Each number is 128 + 32 x the weight over its row's rms, rounded and kept within 0 to 255. Layers, rows and columns count from 0. The size above them is the row's rms in percent of the matrix's.

# layer 20 MLP up, 768x192, rms 0.337, rows 642-650, columns 0-191
size [103 100 109 104 101  93  91  91 100]
[[ 74 113 193 155 130 163 135 133 134 130 179 107  96 141 186 101 146  66 147 156  93 106 100 190  79 163  96  36 138 151  98 159 154 158 110 128 132 145 159 172 119 109 130 111 167 127 113  43 146 123 113 173 115 118  97 124 144 113 175  74 173  83 147  54 153 121 109 118 176 140  76 109 108 143 124 179 138 155 118 135 110 142  32 141 158 184 128  86  44 129 150 113 119 109 110 172 197 157 158 188 132 160 150  84 116 179 110 110 114 131 133 137 166 112 148 142 165 140 136  84 122 164 103 131 140 177 121 156 147  98 125 177 138 134  99  89 123 182 168 144  75 155  87  91  83 144 134 115 120 116 135 141 118 133 113 134 154 115 135 126 122  99 194 127 147  81 127 172 151 143  82 122 164  80 121 101 163 132 150  87 155 120 128 120 113 152 104 125  58 173 125 149]
 [115  76 168 139 138 121 124 105  87 125  84 160 131 122  46  99 160 170 136  39  83 152  63 156 142 139 161 140 117 153 139  75 146 112  86 141 118 161 125 114 153 211 167  85 118 138 128  80  70 150 166  85 136  88 126 180 133  72 135 213 128 131 156 130 131 124 206 121  97 144 111 123 138 111 168 129 185 121 151  83  86 106 156 106  80 139 155 167 132 119 111  69 168 173 159 143 116  97 142  85 154 175 164 112 133 103  86 202 146 107 153 116 140 183 153  71 127 130 147  80 104 118 128 126 152 102 166 123 121 141 164  97 129 132  94 119 101 166  85 149  88 151  99 113 146  99 133 135 128 100 131 132  93 143 106 182 149 152 106  67 170 158 156 121 184  98 118 121 113  86 103 124 115 111  90 183 104 103 112 126 152 119  85 146 111  74 180  94 156 134  99 101]
 [118  95 122 120 161 152 169 186  99 194 122 173 141 143 162 100 109  89 131 163  95 160 132 135 126 104 178 133 119 147 119 149 127 123 120  33 146  99 101 118 138 182 124 178 121 110 142 156  62 133  92 115 125 161 130 130 141 118 107 121  71  91 109 163  93  94 121 102 158 138 176 118 121 140 138 110 133  57 137 118 153 128 161 133 184 128 140 156  87 141  97  72 148  71 110 108 203 116 162 177 140 109 153 130 139 176 135  41 106 120 161 123 143 156 131 165 119 159 110 107 138 181 154 140 200 155  50 124 154 150  99 136 143 108  90 174 127 173  44 147  67 145  69  94 107 142 124 181 135 134 138 127 156 146 128 102 122 135  96 146 153 127  95 104 166 105 158 171 154 139  87 125  76  90  78 145 147 183 141 112  73 136 194 175 133 121  66 100 152 113 101 141]
 [210 109 100 117 120 153 145 160  98 113 144 168 151 122 147 157 130 101 113 183 112 127 160 152 101  68 106 131 119 132 152  91 137 142  99 166 143 206 135 155  75 141 117 188 151 143  98  84  67  91 163 132 107 113 159 159 155  99 130 114 113 137  98 127 126  86  75 201 118  82 122 137 105 163 171 123 195 135  76 164  91 143 150 113 137 159 101  78 130 114  76  99  76 130 130  89 132 108  79 123 166 153 180 193 161  75  97 119 103 156 160 123 206 158 144 159 109 168  92 126 157 144 110 152  82 131 168  66  91 146 143 102 122 103 110 159 119 139 171 147 121 133 117  98 125  85 112 128 167 120 118 138 123 187 116 129  88 131 162 137 158  94 170 134 144 110  85 125 133  83 176 118 178  97  69 136 224 189 123  91 133 124 163 127 168 154 144 126 143 152  77 114]
 [116 129 102 146  81 185 176 136 132  69  89 206 159 159 144 111 123 141 130  90 108 133 155 121 128 139 124 100 171  87 152 157 157 110 129 142 127 149 143 185 124  78 104  81 130 162 139 131 120 152 142 126 122 120 116 155  89 237 116 130  90 147 139 122 120 125  99 116 144 103 149 121 121 133 148 150 114  78 152 134 132 142  73 156 118 156 155 118 112 127 119 185  87  99 171 141 196 166 100 153 137 150 140 161 150 112  96 180 178 168 146 114  87 141 131  77 168 165  80 136 131 110 174 132  88 224 155 125  76 133  79  85 137  68 163 112 165 113  69 142 116 115 102 129 165 164 150  95 130  91 144 149 113 167 122 109 175 124 236 150 127 148 176  87 108  86 106 144 131 138 107 169  74 129 127 113 117  71 146  94 153 151 130  86 124  99 205 160 119 181 100 131]
 [101 153 103 140 114 188 109 145 137 167 147 180 113 178 110 108  90  96 123 182 147 152 128 115  96 151  66 159 132 144 128 178 113 134 112 108 170 149 130 179 122 182 179 154  15 121  82 100 123 115 129 123 132 114 113 122  87 118 156  83 109  72 172 111 118 126 146 120 126 175 123 102 119 112 116 144 134  98 134 107 134 132 123 159 123  89 105 128 145 105 125  67 113 150 100  88 186 106 211 162 114 174  39 126  81 169 179 134 151 186 127 161 142 153  98 154 102  97 125 141 121 177 111 110 176 141  79 132 141 166  83 155 143  84  91  98 110 122 162  98 128  83 144 136 108 181 144 138 183  84 110 170 150 123  99  66 115 146 133  74 156 113 144 150 111 144 108  50  97  84 121 145  87 107 117  92 146 147 134 121 147 139 151  51  93  95 164 129  63  98 133 104]
 [133 115 138  84 130 137 112 179  94 153 143 150  80 157 110 155  77  74 156 137 212 198  85  72 137 136 193 134 103 107 157 170 190 188  92 120  85 134 102  95 126 100 124 151 121 218 123 133  92 116 141 165 139 110 102 127 171  58 166 196 117 103  73 144 154 130 111  65 123 118 176  92 103  86 161 186 169 158 140 138 185 114 122  23 118 180  82 106 140 132 153 149 150 147 115 123 175 132 136 153 125 127 149 130 135 119 114 157  58 136 151 146 144 137  99 154 146 111  79 102 115 135  93 151 139  79  44 126 103 137 153 139 130  99 138 119 142 160 147  57 111  96 148 122 112 145 100 120  83 156 139 118 108  91 132 121 148 135 149 130 129 201 163 154 120 123 147 138 134 121  81 135 166 117 155 120 173 148 146 113 108  92 125 164 147 153 103  93  81 104 150 138]
 [ 75  93 103 141 125 177 113 135  64  78 142 145 152 192 139 110 160 114 107 157  79 162 142 147 129  79 165  99 165 177 130  99  91 149 106 164 115 173 114 122 101 164 106 177 147 163 112 101 197 123 125  93 139 128  85  93 162 136 164  63 114 116 141  66 113 152  80  89 199 114 138 114  89  81 169 170 153 109 113 152 153 149 107 119 110 113  96 103 109 174  90 154 102  77 113 148 195 104  73 129 138 145 116 149  60 153  99 113 156 201 106  92 132 169  95  85 145 133 152 116 199 123 149 127  68 127 133 127 111  98  73  77 179 151 142 151 106 140 113 160 125 103 111 144 160 128 136  75 147  83  97 144 123 149 112 135 151 109 183 150  90  51 118 194 112 153  91 141  73 104  61 135 138  94 131  98 143 103 127 126 119 117 109 140 106 140 135 133  79 153  99  95]
 [107 123  84 133 145 116 124 140 146 112 101  68 177 124 140  68 137  80 152 165  79 127  73 197 107 147 110 111 102 171 100 133 176 144 144 106 126 181 179 171  87 153 150 123 159 184 137 152 156 154 172 128 122 132 101  85  85 106 160 132 102  90 203 135 120 159 124  62 121  65 139 161 134 119 133  97 153  92  73 140  33 168 183 115 156 117 100  91 139  86 135 142 125 103 121 152 133 113 166 104  85 145  71 127 149 135  96 108 126  91 194 123 124  76 107 142  91 134 180  68 130 104 143  93 219  97 106 147  94 126 122 114  89 160 107 111 114 123 177 188 152 170 101 173 118  98 158 136 165 176 119 117  94 143 152 107 119 145 120 132 146  94  83 137 144 129 184 135 124 149  69 160 142 133 110 104 133  79 161  88 109  93 103 119 169 135 141 149 130 101 104 190]]
# layer 20 MLP down (transposed), 768x192, rms 0.299, rows 642-649, columns 0-191
size [104 100 102  85  88 100  92  88]
[[144 124 137 141 131  81 195 122  88 152 135 122  90 163 121 112  83 129 125 123 121  79  89  93 147 128 131 130 230 167 163 107 130 115  73 135  89 145 101  49  92 120 102  98 119 107 128 108 143  80  47 132 138 179 112 146 169 119 148 133 197 108 131 105 169 184 128  89 203 114 131 135 123 184 178 102  91 152 120 102 151 128 101 124 109 101 127  72 105 179 125 108  94 154  95 160 110 121  75 147 100 195 105 108 154 144 124 119 114 106 123  76 116 105 121  95 164 110 211 137 162 134  89  91 164 160 141 137 142 134 108  98 135 140 207 179 100 105 126 150 149 181 156  97 137 174 115 111 129 158  89 101 173 116  56 133 143 136 116 154 123 133  86 133 178  93 149 140  77 130 131 135 113 112 136 168  80 164 130  90 137 130 133  66 159 124 130 153  62  74 147 142]
 [141  94  93  88 193  41 115 138 168 190 140 135 166 106 128 106  93 103 135 110 144 131  94  61 133 145 152 161  92 125  75 122 143 163 145  87  78 166 156 105 152 174 176 194 153 159 149 119 134 127 138 149 141 107 123  56  96 176 125 109 111 105 188  50  86  98 137 122 108 126 166 134 147 202  59 157  69 121  91 120 109 162 143 153 110 128  86 133 124 153  19 120 130 112 131 107  83 181 135 148 100 179 166 165 164 128 102 138 160 178 113 100 106 129 153 125 100 140  99 105 165 177 145 131 120 102 133 136 120 111 121 152  87 107 128 132 101  99 160  93 195 157 123  92 134  93 123 116 167  94  85 131  72 171 117 106 118  84 115 103 164 132 152  86 144  94 136 150 144 109  81 137  90 110 126  90  94 140 134 131 154  98 140 148 112 163 138  73 102 140  69 128]
 [114 162 157 132 171 138  94 135 108 162 108 160 160  80 187 172 125 139 135 106 171  83  74  83 139 110  76 186 104 168  97 145  86 183 103 151  90  87 106  98 107 130 191 143 112 145 136 130 149 134 129 157 152 103  96 103 117 152 136 149  94  96 110 155 154 140 153 125 115 139 149  74 140 125 134 180 115  99  92  75 110 123 130 108  92 132 209  99 131  79  90 118 110 179 144 159 193 135 128 117  99  73 114  67 146 120 121  97 152 116 160  56 126 156 126 115 119  86  97 116 147 122 112 130 139 111  99 115 120 149 113 255 146 123 135 101 123 195 123  83 113 135  92 124 118 134 145 187 184  52  61 111 107 150 113 128 130 149  80 114 140 112  96 143 100 134 139 147 115 125 153 198 119 171 114 155 193  86 126  80 124 102  86 121 170 169 128 146 120 147 138 136]
 [103  81 137 141 140  99 149 193 104 113 138  91 122  91  70 122  82  86 102 129  88  87 135 123 124 187 135 176 124 145 131 184 125 147 116 110 148 101 141 116 116 105 114 128  95  91 115 131 190 128  89  83 154 100 160 148 117  99 148  68 131 145 187 142  86 142 148 169  98 136 162 157 128 115 112 117 116 108 148 151 120 148  93 141 134 112 200 100 124 141 242 121  47 109 146 210 124 193 132 172 117  89  98 107 123  88 112 149 172 140 137 127  94 152 123 146 168 118 133 171 114 126 158 119  76  93  98 128  86 155 160  62 131 116 112 126 208  98 140 161 126 109 130  78 128  81 135 148 151 154 141 121  91 170 147 117 149 165 102 164 109 102 154 118 141 207 157 127 145 145 141 148  77 155 151  63 154 154 162 130 101  34 170 127 111 116 149 127 178 138 135  82]
 [136 185  93 161 121  67 130 153 136 106 139 144 101 112  70 140 115 106 121 148 116 173 153 140 147  84 144 161 124 141 152  94 104 158 137 112  74 147 120 136  69 148 183 126 117  81  88 127 147 151 128 141 150 114  92 184 167  74 137 102 160 145 122 143 111  94 122 138 139 178  67  91  89  96  94 132 151 166 123 162 106 155 129 143 161 157 104 128 128 148  77  99 146 163 102 208  57 118 132 112  94 111 124 129  59 158 202 107 101 141 163 132 152 134 140 155  89 169 102 163  83 113 101  59 103 113 120 120 169 105  68  24 108 173 137 165 144 113 170 161 124 131 140 115 166 129 124 120 117 110 154 144 174 158 164 130 155 146  97 103 105 107  99 186 117 111 144  87 137 175 106 138 196 179 160 122 162 153 150  95 132  92 133 145 113 129 167  69  76  61 181 159]
 [ 83  86  98 101  88 131 148 110  80  71 202 140 134 121 103 112 186 127 144  98 100  91 154 153 128 145 119 118  91 132 133 150  58 148 124 165 142 164 147  66 129 111  81 117 131 177 116  78 156 114 148 136 147 128 131 131 144 164  78 128 155 148 178  97 135 137 169 119  88 111 127 107 126 117 114  81 132 130 114 161 139  90 188  83 134 161 143 126 110 196 157  77 109 129 141 146 143  60 143 124 106 114 152 120 105 156  91  82  97 100 186 132 161 201 187  64 150 128  87 118 151 102 107  58  89 119 121 133  92 104 209 109 109 155 143 195 144 121  78 135 167 105 149 154 100 100  99  97 122 129 100 161  95 100 133 111 132  66 151 164  93 137 167  83 168 133  93 189  66 125 121  82 179 130 100 147 125  73 143 112 184  87 132 155 159  96 159 126 143 170 120 107]
 [120 123 136  94 157 143 136 139 119 181 122 126 179 129 202 164 125 120  88 112 107 215 113 141 121  97 116 171  85 122  96 137 138 148  78 116 135 100 119 247  92 140 154 181 128 160 113 105  81 169 104  84 141 120 153 173 161  74 176 180 114 194  98 106 126  82 153  97 118 116 140 140 120 166 132 132 111 125 141 141 130  62 115 102 103  91  92 176 155 141 135 108 104 157  80 154  94  75 130 166 140 149 178 151 144  93 130 175 140 143 139 142  83 116 138 137 146 164 211  84 133  90 153 130  89 147 103 176 112 112  96  86 102 106 138 115 146  61 197 119 101 105 117 186  54 162 109  90 122 128 125 113 142 157 147 120 139  99  79 157 126 140 103 115 188 135 192 141 104 116 172 139  71 113 156 153 144  87 133 134 109 136 134 163  89  89  82 149 104 120 123 147]
 [186 189 132 178 106 152 154 116 168 117 187  74 133 155 154 144  84 124 168 144 120 140  98 124  99 160  84  68 100 124  94 170 138 112 160 112  79 108 135  52 153 151  80 148 148 152 115 206 118  78 121 176 115 140  32 122  77 159 153  95 109 120 144 125 118 117 156 115 133 137  73 159 103 124  77 155 183 175 196 159 127 146  57 154  68 108 146 179 136 112 102 157 140 141  99 108 121  93 181 115 179 129 157 140 102 131 100  93 132 126 152  89 152 149 147 138 139 132  94 130  87 174 148 136 111 139 146 134  79 130 148 110  54 112 136  48  84 119 116 141 220 121 113  71 122 137 160  78  90 151 166 114 131 146 163 124 125 144 169 105 143 116 100 171 131 103 149 144  79 161 135 111 121 105 145 158 119 124  94 113  62 122 138 163 135 126 116 149 130 154 102 108]]